Weights of a small GPT-style language model, trained from scratch on English Wikipedia.
Size: 18 layers, width 128, MLP 512 GELU, vocabulary 888, 3.22M parameters.
Architecture: no biases in attention or MLP, normalized queries and keys.
Training: a variant of SOAP for these matrices, 93M tokens, 2849 steps.
Each number is 128 + 24 x the weight over its row's rms, rounded and kept within 0 to 255. Layers, rows and columns count from 0. Numbers have three digits each. The size before them is the row's rms in percent of the matrix's.

# q: layer 9 attention query, 128x128, rms 0.292, rows 0-9,32-41,64-73,96-105, columns 0-127
# k: layer 9 attention key, 32x128, rms 0.3, rows 0-8, columns 0-127
q0 110:177146145096142096128133112147134128120135117128130133120106140131152154130146116134111166093117147131150162147117154149152174142118150137093136125134163107126103083131127191166085178133111100127133137153092179096133119098130105129150115126161110107098116105121072118125110135139116137125136156127094098131122079132071116120152147079111158137098117100161112152100181122143148109128096
q32 141:173122113177133155136121154160161095138107155128153115125113075127099131099140126128163142131129176150138155151100104108142113129119084119109126149168124117125103129122128125091109145164110101132130166123144105074211124121132138112122147108155136105099152122130119145082102127129151168108133111140132144080126105117095109113139139123150132101145112137126137061131082121152137114125076
q64 102:118148100116153102135104113145152142131071136120136118143157106089143117095134123138120140117114157159147114139120081135132148111105096128141141150138119145104126089120127082133123101107122145132197149117167079138167107146160134128152156113131079175083127120152140152086107126137169134111084188118119135108114134114134108164166115152132137123152130094095094148149111109145156159141090
q96 111:176144140117147117140124136147123099136104134113126120128112087118138124166128148132167159128130185107142170161130127125154169119106128138115102125131114118108161075137120111126063176139138159113130083131144119130179128112142080126135129081126110153096143097147156147091134125169137176099144180142131138103127109136150102102131125095128111135114077093158135113090155131126120132153090
k0 092:146126133152111113123129136182094163152116105142148160113124136144117103152167096120101146135100137123124124127115150130131163120095137121159097158170176132102164099119101098144143127135146174090125106155160120111095102155166132107106114089113102150110099097129116143111187129151176132118136148111098114106128119106142150136167141117142135146145166086105089105092119122138146069140160
q1 121:111155155144114091119101152143112078121109123148105102117122160111125116089087149128132118167139154130108107111145148156154126164146105171152124136108092119139129169117137084133164122124114131101153106095176159113094128131066139123098131124092103135155145145130135140089096146137134126099118116169118131131187122134167149145087086143114101182154149109162123093124118106111110150125135
q33 129:082150092108093086118123106106116139125116120140100110120147168116139098136099136105112083092141087125169103107156122164168091125156162157159118101089121141107160156111125131120138152106135142089134111126114148152091131117116148154120138101093104138154127172124105111175110159136131110154167130175141166151140157142118156112137142117110157170102135131109150162101169134101129155107111
q65 107:138099163102098146143115120094140130108087119105146116103134156116155115145156135144129129119153103150149121116154104148125172166136134110092165138091137169100151047112137148122098138107134162163148148150121127120094094143130101119112105077135129141151121072113139165116129108132151109105092152139114140165092139143142140129150164097127162126083130130136100183141151095106127111152140
q97 119:088147163095111101147128107084151128116117124130153119095153115116120132127080160131133099123137096101142147118135080090112089112139146146123135089158113118128135180129134145177140130111127122126127104119159122159130174151146170162118136164117167128115129184123121050180126133137150098175147123129127139136107175150133150115103116147094149081131106135125157117117134154106134143127145
k1 135:105155125141088152083125112085172128083146112138148103129140163134132113096132160127148087123134122111190088106182087118112118146138157130148167111089148171105140128105166114120121098076168140147128126096136131113136105110117166162094116114102141145119122140116121121155112137158135077101133126167123150156122166157143140097148122142124152103109137144117110174123151126107134126163136
q2 094:179161168134096101146157142124135115119141147113140163114104106165140160090135105152134131134136131126141155126104107120140125117114130146091138118144161116135122108074071138142060126145150078138119140141124129152123147166151113132135153108139148101128114119124138096140178109068131135149125121102087124118092079133096125128089129135147148098121122125159120095103173197138145110139117
q34 118:121092154158140101150130142155118120165142139100168135144134107129104160138117133138085143132134121147091173163123144102157150124112118114131098143162144125103097131165113121095126148156111145140065129124126133111181152145098130113168152110151096178122130096127118137122162122137122144082132121113175144053138106112122115131129125134142102110133088125139167104180116140129090109083101
q66 085:126124142134156171128135138118103083152128138139147141149144098097109152151119102128100125130129144106098144158085123138131112124106118154118090113163120074147124177142082095156146131155113089092135122149162148126134137131113153133144155168126123132133107180137090104136153123128111146159170128115118107074173129138118094121108126149158109132141122143117107043129086136130169127109093
q98 089:115100179139132126120128146161146133156109133114121125143089146152131136154100108109127180078085095155112169140101142157125149155087112103138114156139150087129130107166128094119148126131094186114147126119125132091138162148106099087108098163132099154148122095136128135115157136143144190103080155156147074148154125087149125126105116100128116167130122141143132132124110104128112134130106
k2 151:154122129139170093146138164159109123145122134105130145147091094122105129152157098137120184133128151162104157145094143146136118107103130122119088138151104072154124148183076121107137144177095107114132129147103151131101151140122097091153167134155132122128114131138122107113140113118092158156099137091159087118144096107085086146107116116143111143141088156146133105124104146139131099083145
q3 092:091096137161104099112120109133103167148128183123149121155106123167139160091121133115069142101108117128125145139143141166124129150133115113164148143104104142137150141084138156117116138122131164101112147196131109095157111111091138132111105072111134173120155133153106161128131136134119099116092097125128125113138161082119144139116125147096109100110155171125148170111116106119139124169083
q35 112:169103165111132111113137103144180183104139143118171116122129141121134121126149124127146128136107131118131121145144113055108126125091124119107134135092172115069123084133168139121116154115147142165184153131153131110174055091127151119177097126113117096140136113110133146119110096137145130116125099114142108110106125141151116120130147159119132148129151117176158137169157123120097115161130
q67 093:131117072100093105114134119125104084124131164119129118121121119137141182126104131149103125076140142113173129094126118120120182088112120102092149133126165126091082104101180122161115116148126112111092184123134131145121138158160139116138181117143131102143133111139141129142126121131152097151126141114157169158143129129056117134149177157116155117148114131143133142166109107138125133092115
q99 093:106120153129176121155124131107187119123114122156155101113122137177129098104106117126106121153115155149105096139118138177120154150125111131132194125180119152162145156097091107141130136095152145152152087161095150126117137116102139132143106155117176114118099145154126106112086120110102143156104107149078150142107131133160109089129117090148164119128161100112090111085138126123146133136133
k3 098:142113099216117133120112164123090121102116118107139126075132155133151144137105102118102132091130125132129107106111121139113161136173113121168126153127174162114122119084139158114155119134120135134112109115133114150131178115142156132129113115130082157133129096093155149180121137154155118117119181108055094120133102137141117133178128146155124137151134118131124161099132083140121095131143
q4 090:131153102121132120162133119159165171119105117105114081128129141147132146127108141122162121125074136093117155121140115122145098155113115167174104139071148065168126119151136133127124131134117124086115115073142145137144107101087127122106132132122133137173195102149132113131114147126121155098131132161141060131189108146134148125116157123136149128116115099111150119099132125117136157139080
q36 107:192104097163148119148094131117113146141129121108147125132106147137143136146115120100126126158177135136162141139126172113121098126111078133136081130174099112063162124129116071109066140153154144149149124092135121127190162167165122135127093121125141127150136095121140143081141125140146142102149159137137144107131103115122106130119134109118086151146134102137111115127136123119090141085106
q68 104:131129151120119135132113124129166143109127154100171104130141124117166136160182155141116154078152078179105128111145133127113138156117152121134119144119150141127154067141105132128077145135155170203124141115104127095114110104125079123138097110139125104123141080114137178118128120157128117117144127155128125081100140101147128135136140085132153113072138140127129148100139099118093126170132
q100 091:121153129147133126134144160131098095129128125168087160122099120110162135167105137108175135082167085091120185130103093114172128176145140118160130117107106093146138122085086161149094127145120115101177092115135141128134147148119140136104111071154130105104142126114127074127156139139092105151132115130111086136153132142162168146119124128118119136128155136148119153160116123124158122096115
k4 099:127120088133105106142158147149107140175097136116135149141107082128090134142120151146088149155071143114133147133079121114142113109124124114122085153090115079166111146157106157135150140165109132136138122153118117116095162135098108090168159128138172119157138143135109110138169104140103132107130086124144112104129104107135136164079170147128111104120110112120158107127118194167132104116134
q5 084:094190131152144140118135117126149133144128100150134107121127151131113103138130152123132086127148070131100126113117127147090097144129126139167081138137091105132169157139121134122182111108134141128084096117126153138103108138133145131049068160094112138138145091087171135150135133130146152137167136144148104156145139146137163099079090132106131121131127162133149138112093109116136148130161
q37 094:115096097111116144126115114065103110103145115064115102119135158121175113133112146161131113098138114116156093091145176153110154130133128139133149095104113135113160141129138094122114118123169165119164128121121132184093141113116133145153109157098140102158139139097165101155134120136109099149161128134105111172120159157148118122086151113130108147076136100155124155118157132120140174144165
q69 095:148135182131099111139133125101105142096140107132098138136117134121116149170139110125134124169132080126087139137151133120152133108115169135117153115162112109160104139138097107175100158130103096174134097118109104126101160115091077124121176125141132087146142164133104069177153158101121089141133105115114104150127119151145132125113099142127095155144112150103092140120136187130125109163143
q101 108:140107121155070115094143130139111123104171106136076114107128164124122150119154125135099118130147099125096121109136134124155111129116183104121138118106145137139108165101087138123122128146142106136158165128111106123066125151087121120133166115124182116147138147132132083182141121080125110163134118136095072155128132145115128157075144155161121159148148149129095142162140167120123129131164
k5 096:174117079136151139142131116140112127149105106121098132142122107130105163130117131146187127167122160106089146155117138090148110122101133155114049141134108124161142152193139116137127153108099075081131109112142122156138154120131083110148155166131151155160113151138140139123121139121111159120142164135146122120134092115147116153106110147125096110131103087095151141080124152125128163093118
q6 114:144114084098112127093152131148100110149149129122158136107103136160104101140189115143088171099149145148139148150122122120126164098105140095085125139153149150144100093113115171150127133162112134169116203153098118115140125175154131106140120138160141136133105097127119137166125073136109122134101117099097122136073119123102109123158160134076121120114155143138156134131126122148103129107109
q38 108:162111131133103122130161149141159164124141144154121173159088059131087134111157126150125158168115112131102179122100093121128083109113123102119157156099146112174101122132100149133154177175105119120119140125093097096111117127132095099084139109159112135141137100174141113109129137092109124154128153145100135122121093151122105096140158118164138122130115138136130091110100139161139101140137
q70 114:135164070136159116117136136134128146134158093129119148159106111137103137108099119147133121147111182119119122138121114112116098122143113135155105130131097094151125190126108088135176103142118086078100139109142114170163132128150138130127144164137171086123120173144111096142160151131110111127140113118110119101142110142108099126125115152126082109177138081126148058108107129160117142088134
q102 124:168116155126167123114119135152117097144119153147133132136104128109121112171159107143060169124130128168130125125118190145141167124094139128108113163133140104134111099151116109110133163172109142122142156141133128061088145157124100100096133151132081092115129115155134160103133134131121141133117076140156112098136069077123117141125106130169136162130139126116118113095128093152123101113145
k6 089:143144095142114160078109128119162132115122096135119095127154157117155128092130126126189101147138140084166109097164111112137135165111157148160105113119151189107158129128178116132130103064162119096127090109161123136136099118129152159097118109109151159117104149109132108124108138146166126102156149162121150140131146158169128099156103155125147120104131101116107165111135143099124151150124
q7 103:153102176127155188132113155124101179115112086163181138126127095120104150134139133142173143131092120105137132132149125153129114147125121119114109123150136129101113116170130122091163130136139113124121133089156139088109127153091149134108134147128167178087117119124132128125110112127147148072104155117165125119126134169162126120103093130144135158194138146112110102114113075135080114141145
q39 101:132147096140134164166108133136142140114145108114118121122115120127121099130170144108152138113133119137144151138126132121166111147089150114091116125156137142142133116106085140105147176160131126108131164144097107139114066088133082139107089086128140098116134172141119114136133121132135167128139133154061131111119115108169099100123094115142119107116137082133140113067199141141170151166117
q71 094:146145143161100085136126143146158097104115109110110097178111100108149114135098118126159136149149081123106130133128147139138151081132178148095131131101150163152112124176137143103081165099116154150159124147139122127111159096163097113170155107133132100117116109140129089121083141115165148092113131102125116196146137115127140148112102094133110116116143123104149180140103154113131146136102
q103 102:113131134137118092205148117095108130163159137152149110081127138135124106176106135150108125135098109149108112124124132135111121136149112125151108142138090090112131189123089107166181110137125159113091096102124140148154147131110147121112111181113136133153112150134130129141118074150108114159145134125143116152095147127161134129149121119093098134155132132115167088075139145125078098102152
k7 091:128117100076102133081144131138123137108124124180146139123132095147066143134089113142128113139119091103111157075102065099130110161122140141148145138117117086094125152104098144169133132148164111131185114114125107124094183153144137126141124112141134115119114124126143120179147138083161114108158123120133095132146121151121164149123101117109132112122139110171168131148092168143118143114140
q8 094:166138094133150144131142097137162106091118135142146085120132122082142131140133119135154145115106145128153129115114118164136157199089157101141117143141160092143113083136158144107139138138151126134149124112102130128093143129134098126149123148140165116068142131119121127101096103142152162135124110114108109111145146124067130157151094086128110079161137112095141186117111098122155107186128
q40 092:144156123111168143158129188135098135157112125122102153098129088107149073104112127135168108112143078134117128138119124100169139084151152165114092126139125118102147154127074129141124113139114129113135154141146109133159099144133091129109120126154121140121126182116126118129161129143116101085156146112150137097128109123101124102138133135142095155176110123144079123118155127150133163042117
q72 082:162136154121090132122133151144146156122103100110172128157121112111105109140183140150126127175107123117174122097152110108144136138128111145115106147118122105145148147168143098136122118146104134117131132091095139149066103104137091101095142118122112090153132149139130170059180107139116124087136134190127124108135099128117137138144142081166137154114106106173139095122110105137129141105159
q104 111:135137096142152152139116124124139090133089150154077111114131133128130144143111128085129166107147180160171134149119098147183110109137149147114118121150093105071141101132173132088132125137132134094128125152155130142153151081126131137125142118150139144096150108117119129148093138150112174186122123103118146094139094164086093125105101117097118108085118112164148132111106105135174141150117
k8 086:138148106124106120116101159140184142137093126158137126117128058069133077144108133109120107155098106159147094142134169160116134151116102149142150141139130112137133093149124107084127110139113121143168124170109127109058118130120115116091159139126125182124141138157113140074105140106102128133124121139122091111163171126147131156138183122135113121099115159128139079135141130107135140128130
q9 089:158125120117147131112148101103092094133140111120084137136136122132114147106116134117161105144114105077136163120119109105128127081122096108079185107124169145149106155145127145127129133130098156123128121154137132103138148129110146130121096144145166194174090128149130082165110142139130130131124178130131070141116110131144132098110137088124138151153131162089145182100153139128073142157138
q41 106:128132132157118123092129189121105194112115144102116082146144140151162101163151094110119105158143098148065132124137188099103139095122129144110127118168126129137123142108172103099111151143147108122176146134122136158094112140146132119141143124124145148126127143123104141133159137066136120111124111089151110102123115129119115167110131130155079118131177083139092149161121126123151139099134
q73 092:107118140122158127145139099138105141119081124188110141167120144140116098169101147096074127113126158160107077118127126127116136145162165126120138119113114183126154119122187162137131174118145121133101128105148126152144115146111118127161108180115149137140132111117101133180139106117138121124117162141112121144157149123084134096137124184148114098084143093088131133140076114120160147132133
q105 103:101134074067117192127113158136186145131087098120138120108145121109133118147150157099144133103107104152147183141149141144154139128148116113120145122109109084105123127164112152098137110126138109114123120134094152154144101105064143128135160115139138127098146152122160121148082137114121147139140113156099127115115106147186123108146129116150147142112104108179079126080106128123134144135105